Weights of a small transformer language model: no biases in attention or MLP.
Each number is 128 + 32 x the weight over its row's rms, rounded and kept within 0 to 255. Layers, rows and columns count from 0. Numbers have three digits each. The size before them is the row's rms in percent of the matrix's.

# layer 6 MLP down (transposed), 704x256, rms 0.186, rows 647-655, columns 0-255
107:110143073101157161112129140103190203121105092106054094118143167162168140175053130111136067109126106109115168151140150108106152115138187173197125145123112127126153091121128152133131024125086084133171168140127139143122117120127151163144192112123089211141162138134143060107130115099087156091111038129205115136153090064119176094141111151088171100141073134140173153140119124112104137096107120120128142101141177090080137069132121107134118166135123172133156119098100047120080132139180112072153144126100150124141183097135114132081099102148103123183143124157064134146197139123153155084127122142152133117081186125173179118072101111109084127089139137122182139145126135135037137100159153130105105173095129071136114139069128152116184136124108158123133129146117164076132164135129107
102:145118145151072122124110125141099123128134097198115120099087156124163079147132146125113138162097087138133087141147093172123145167084178115129112164151068144138115171079147145166107152131087191100126136065178122137114092128087086127153113064132108099113128139169052114142092145127078153155115093184130155136111121180093127128145083067157086098132133182154125104118082199078124101141137128205125129102121076131176126070142121169152143120114139123108173066100132132095136073095183159183144129146099100124176086159122135165123087081160096198157143090136103090080147104107132140145185139093182057160135116164079108121138145085140149089107136173144046133085086102129189125152155134110157140142227131099079122140093149094197169158171125100109109134103186153108129123154137108
075:170181154091157079161085184097207160149170126126082063166167161140144122145136130126173132202192166103166083137142168073093189110124156121078137165137149173110145119131114076198156119107171100059098173164147118124057148158146149084129145090118180102141090133155163151161167135160089100120145121099128146107167108215132092116126159143135114123083115139104096123146086115103086054131104150135093089137104170106108200086132142118158105118138144119185079139104108120154173076142139119140100088075116089146160123119115116156142132162129103170107155127144061155086194148138087101103137078138076083175064135132167150133133107094103081109110042129158137144143157121068137093123146132103148142126073140123145100158088185105119153110097120122142101128109152113097137169149099127
100:113109142161123091108171116165150120176172108141095150073123117140122137171140113112118117154154103146148099150241129157127053135164137121179149146106035124081199129128112139143131109114150142114191135186088151144122107144171195095138126106076094165157102079160122132160112109140098128133111153173105091150147165164140100122134123122164131157118070158128087050120134182060106156136104161088126079089161177127128128132174149100145109109130173166080123120073147142166116122130136118119126097109168145138145086139181078087084094098143136124149111124101158173174109149134075137089156162145130096141112109223194156106141109111108152106100113145096185135115159105157123109155109104098130175116105136088079139106128096174080049108132057181096161149137202194158162121132101164
099:135096108154135135128103150164118131120088175133101087089095150045092098136168088141104127175065152098135171091069134094175166114148156160145086051112108130129104175124142157178073101111110130168144165120083122130138111183155142186150117166113141130188174122062139172111091128131137080182159145102155170149151170150146099166115151142136105103109093100147128124070106190100136154164170124092135156139127208138147187108121132134130133174140206121118148151129172187105174090145156082085107168169175077158116147168131164136165075167158109154155069097132093168143118151107152156117102109049150181124092120155134136115140124125139104138105065076155133142161107191170118133111158075175162184125124122129168124168147107104118097106159130104161048185158148133125106133174106160
093:178068161112137157122075088122086173129105101162135133069104154098109181172126173128090127115102154183102111123116174108106139077154143100150142116109142175120117154070143076106125140143123140174115149152079092098118093155136104168098152127114152099067122091095158134127147118135132099132064132186118159148189185117120164105133130120149141097112044110125173127097146094085135140182163086138187149136122083109070185099116159131159145193088149084088142159147086068131139100136099134132143149112132106139139091149151137185137090088168234113148184167108103115124147092066125135092119142188152156123176128127118131072107189136166125149146123148062147120188069126080156186095083122134175130133140131147126126147200117078103061046119119133076125100133118115166111106134146142
103:113112104135132166096147182129129128099122150174124141104148170131160089143167084181166135078138135137125116127143174163141120160063108156093069123144119129121121179106145178156093116119131158081078103073148059165145094143131151167121141177167130035106134138187128121140130119180135146174131092204124180161127125197093101145132160095118068143123141129081112069011120080126127105158158122145095140179139121125086159147157113131055127202075135141144148095173141137185150185137127116136118157153151122069145129134145071135112115118127120109146119131155171127116115122040089081079121198095161135104109118098105171114111158159119110172138175109148115180134106196092129141175157098101110101124130156112096158088132152146153109100170143141191146116142119125083069111155094192
102:109114184172087074176146160162136147131198120114056122149131144107173134138077124076117182160087125128136111141111104115130095098114122068145180122135129215106200111112103119131166115130148150150104139118186166189163130070156132110106153121080169122144120151085105109143154075147171211186185132141107170126160167160176161123104129147141140140091158145082116091120132097147144102156157172148118126157130144141143161134129119100072195128122121123154134211184165141148153118179159100169114104203175116122084148106133089168132133152100163086141126114161112095141136101149166111150177126205157084083178176153140171122170082077140105168171123167142086126096110105081146119133111153127120105134136171145144116123161041110131143085202125098117113139135124103191071171122137134
099:085125182170103121067090113117133160109097151144152107140088106160063133090058114114162093088111174130141154145151102084107102124183061180142205105166146205072134124159180084090125068099132096156164119102156133116072135091102084113109113143116145101169067080105137168099163126157176114124174120113153211162116156165154070102074105122166165139100179068123131174160135076119101088127201134083132128151114131130194102128079145149113124142182178139123126175150099126114141132068064194116135106128144128107170111149149121109137121109093102120090103117154093195163154175126169121146121163103148097116116134172124142181122150118127126125107119154132135067105104139165133158114156140147171092158133165153081189140074140094139092156103127074134125159103167071132136138147166093
# layer 6 MLP gate, 704x256, rms 0.195, rows 648-656, columns 0-255
096:120117089100086178128116148129120194153087112127133137148119172116122122163144087110159138090163125095170196162134134125147183224164120149157115150172133078198124103119071109111146113147124118137130081134108111182146147076144139159158051121157130086086151152170132078090101117047096111123132104068134170111088105179128147154137141134139093131067096083153097119127123052160086116179132138098102127164080156098147082176087107102128060130140104104136162112111121144130148177082162176129085162087100140120144110140153173112155125111133102139161137139176158087129119059164179166193119102143094107072141189142097147059120087172073149156157138112125172124124105100108062163168154101096118174132144153109087143112144117138131146135140120089079156122121115163192166070120165184
080:127148199179095134124144110113146139114153111125084118130072153068148158164116155159174088133128155132118145121114122126107050176132094124152111141105100103134176182124127108147190113168152175092091108097149098160128109130151071126123123159133131090080092138165160144167136093161153112097153082117088151100171128133088081144101127072078082141150103088183118090111148136190112129099143080074109143095153167064167167144175076164084163201149140190092148126201135164109128087095160110148124119118136190088099164158177132129068068108123145119118115057130155164103115165126159200142087183162112097132101155160156136155122137098129094141115126112058134134186101143171159152162140117105120118091114155149154061125148065176091102137216145091105173126141135108116127154097107165
105:097220144100163142140108139127128161133170109183139127149096101151116163173120096121056122127148157148084124083081114145151100099158121123114160112167138191120160106151092157124142146173130075110095101100145176090149143165168162164173160153135114109073184194121101146167090131102126118116091124102160087154110137115101060127133078142066113135137152102133139100128156119179234116109076141180109094137115126117090126102164096093119111151112179137142125105093215090084141188089157180116077147113115183191140162098121036149141118170170110145137082143153136053149117077149130071157084118113113065115104150099132086135124148178133140065113093099119163170078114142065135102153114128121077088111082113151120132167110132100134123115130101088119153132104105150173142176084144131
098:112078103140073131162167049102101162112114124127132124147159183175129150178176105170129148179175138099124102104141111133139132122118197108125131083120094093166160110146106184105161121212138111149106131179093115143151172096160125153166122158173196138161110137114086150124135065169084146191049138145054109133078176108086186116154115154112134148110077087087076105170152116126141110108138094167145120147105094112130103140110132121147114100126046095109145128134135129174091123149135142151103134137136104122144104069125177065160128130081120095214096077137112150119116153126159120096159097111137132153207159092118201155108092148114110127157177105133121102125138168156121094119110154073117077145104143154140154084113174082128172115100061094189123125086176141080099090062139131
091:090136146220103154124146135116098113146176098097145142181156115160150124115162193157144094156164153118171108093117144165167060232107145115053166114143161177131092124145096141145137167119140059117181114130139191149157140146119106145158121176179152145131136141140146163175080136102181083147067130120099143088114090152120124113125185126096080112194138181110114148140095144137161112149134153104112108203084145116151126117108107114147077098191109122099090089158161121115144187109169117147146102132132086076156112082135080142099161132104088158125089090168122116141109143108089108185184135129131106172149097093154092178109096075146148094154164116169079126091182123138127085107132139109121091060179107096088118088085116070121126194176145120166144189113128138071148112149103123
103:097133091139174159187041057093140076141107164169142137082112128134078129166099129106153100091160123145150150126133065117150120160128149092209131145155095140152160122164107128175098181124131115119116121097158138119155159220126117144124123119088108050153102135152057209140106125066142124127114132140097079121162062107150106152150130110070083109171160163110145159166127071152123149137088148084144131136124138122130124139131163093141180120128116145073111124064152122115096146167142139145068085119165180132097172184130120139157117153134123126077161116142070116104070058164132112084127122096123061097118138147116082108130192116076131151157171066112128150152143120161129094163138135108120116052130139120092145177122106139106082168098143169114110128123212178119216127127100115
094:171141188129112173102103138141110142133108118152097113041143108154159124117149140068088109170113146098118129154143117165097141095108128188114168069149100088148168058168129101130114110106127118153099134094134129123135120197074173077152121180172166128122097093132125138125101146155154123119143095150125133130112177171128126072099096145203142174099151128186169225077143151104151177150162147121200161114146121085115101103148103117180140171169141047110147104077153137126130101119110123073094148037128162110107117112067118160140142129128134077081195156143123090135119109191154126138122116136084116138154135147106126154157079165116151109147182129149063163107120085097092093140093113119077161115061084180176190160089071077116118159142123137088111083140121184131148124141108105
100:080153157072089094111125144083082077085099151164123101077106166133166140156089113125149173092121182138171162152108108163111138170168135143094145099163155161123117121114118181137139141111172136125103177106136139151131079133108142063082122131122136116193102168161149149145141117073080147088059124070117089138142158134126155152117170131114089164129114146094178111146101144116109109132155155154135124098191108101106138120172111131117094137120155127183211135158156139095139125114160116101163126058163173103105101116096181055200115137142208189157220184127178121117129117150151100096200145156135174105081154176184154095101117145116138108108119136165193147163183136130103171178109149122140110172097143159111119133123102077135152145162142173121116154096155170174112083122039137
100:109097176148119160168134109131089107180145096168135037140108113169084126153149132151088129154111151146076179104182134118122059062109137093110141100093097164155115090101098196141119137105102125165100092142114149132124148111187135168075113107116123112182164125129098098102112062133145099118139113114120106083183180131105166085131130088113145140113177134151164128101103169108050114162121114129183137156118126154117152078149117102058140125152156139114114101156146157120131108109166076095111097156155104100200145164106160099226052156099191168160065131089129121105108122139132164095054143137104124136207188134115195103158111129185076119154094154196164140132109114131086163106132117169071088119129111080135172121129057083095124115138138110164120116158122124119124110124096163
# layer 6 MLP up, 704x256, rms 0.204, rows 648-655, columns 0-255
102:127125159084081143083129154137145170176154151113092093055099176116147131166149184138107163067086122121126129090159110092162160200199111110147105130192136141172120149137102090150125102113114156129144137134088119144156119169114121144149118106121168116111085114141101141094097163098129084116163130138174171160107152092143090184148109153203149164095060137152178118085109136116068114152138176115135176138100182113093150179130128131140132095163196121104170090152124146174177173050177119147116145093111109202190123139152131145125155095092095146133158088159137087043138084104114159161152120094137106166123162084135149156092095106094113082163083109155132074180102112137120114111193142132113118114183127146071116114133081143139156077137074164141086099141098129062199097142139165
088:187126107170069124130198123128087117166144165129164139139124029158147105118088121107130140163112092167176137152160118170155148144157090100120092119108129240142125133089147067085171140111168148143107159120159099190118035104108150200126108085108127100041084137144161129113066087095127130113133122091120129081085139111107183136111074185091162155166105145169136160109096110153129106055138167149127105124179134148114095116143098145103116128088164130059098160150139156079130101101132147136157141170076112150103092117034102178127108129130145151147092079163157095162143077194127134115135110149102092106132127164098109096107084124135124160099134067167137115120110108201107093169090057131116132118158074108125101110141141116152118119109124110155124114133146119102067121081135156
109:105051050137140133158136093132109119146166180168108146040183155136088122109080128130113066177090109132145164163143106150109114106156218134134130119138092134108150142123113179150141107070147127138175223135146117131129138130118192083144093121046107112157066089089122112076153099171135098146126142114136116096132172112198118148129131134166132099112106114177124129137158150095071130111149120085108137161114119181092091065146113166133080110171131093119205149158049175177124151116109137140134092179186083084131101145107107110138115103108101143129199061120162086109114197137095146170122131145103160107164146119110119141180137111157107170095099086142137081169122151147120139174107093063146148151133098038137157103131144153112144101107133130171152090138115138072127136116150135
099:116122154178100111079077108159087110133062110148190113189109148170077129096121132152146187139117071053090164121150140109129134130081134081155122134107112100093216108182120195061087151123090101161157107161096152091134090132092088149093099153076140106173082066127086153125160118153095148164144118136164145140101156109089153083140116158179097139135132086191097182050102114088157125141101138088095087103107130139129135122131140065151154105128194141106128186061099072134147107114113088172099140098156129076147136154109140111096131128154135113192139126121080145137149127113079156157151155094160160135118108126120142091149138140163173120125100106149129146171110150208106107093144118150114097134158100177122162156162080102147083066163129134119097152095165081096148139101194192
096:131158123165157111115247109120139078141173110075181136190165139118118135123144084135134150111172140116134112124106128152092091159104130159126114133118138109137139137094119232122121118189132126128107086066127138151178173082129144093162106198187087100125123185100079114137159126086175180177140096155165128069167146110082118153176167205125067101134096127124133147207085162115124152148076110133106123144139107174094151078103158144102138116123155088169124117093186167128143132119153081158126053136139084106157158101110080092098098141165098132130135092117156165119115106134139055125142094058113137089110175082131128118163089129109085148093146102098173135123167146101130132096130196142113160121080111102135137085166168114090175109186141102167150142090073167112130126093119133
099:127134114072134127147166121169124159174140075127108160180136122188086130152178180197186180148146117193141067123171141129117114117099132135108153134113113086121130126166108189134110122141119117114119117126161135135141117084101197168141126142097151120172076192143122108176116102120109125155089084113128065156105143102110122129109125136118125146110094134151166086137118126131106091092149083174138132098147139138090140100135187090063104184111150187155119044183134091148132077174196152106178123119134104134142189106174122134159140146133125082078161176136123130116143129053098135132126159063114164151072104137066104049140193164153112097150138162114088157132118139139147101111137124156071145122158157120126186107157145111133168093188066168142200171110177120068102146066180120
103:105132130153127163162131091147170107140128147112173170137100126139088124139122130099123093105115113137159107121167063083120082184165096073145111161139105126069160156109096149107191138128134104114137135153070165155152147133117089085134154131066104122096190124103100139082100095157103182131107144156105149106095100064087130112127098151106168125129147138128140146062139153111098093091125089141131164128075127205162101157157130075097096130107118120187149106137133108089152112101016120104079141106203169148178149139090155109141133145161126183162112086146119134129109172117156094110092131082124095145168157207166180104095124114182147119160154209134158102097132172192099111134149091051101136127116183143149184130194053124153183129179142130147165140153144062154101162122111097
098:157143177108130105106154193095176095181090108124102123124078086178124074109154131139135195158125089145086083115141149122148131142166172134150100126080115094135104112157139161154129122118126082154160135149149129130166116133108137125130195159074141076081168085154102123124201099171179149146095121119100174097126115135111115147128130195152091141102152159143156172147182122132105181170145126086139207174148150111177100071170099085108138134125167150140165152148150096013145075114122057144100139095145098113161061147175131139105166203120100090165121108152161135128161176119102134163082105122170071114133086101139104133137141157172121155088184078144120091119121208141160156122107159106152095132147099133113205070138110175122134147085105096071123102132126085125166105101094132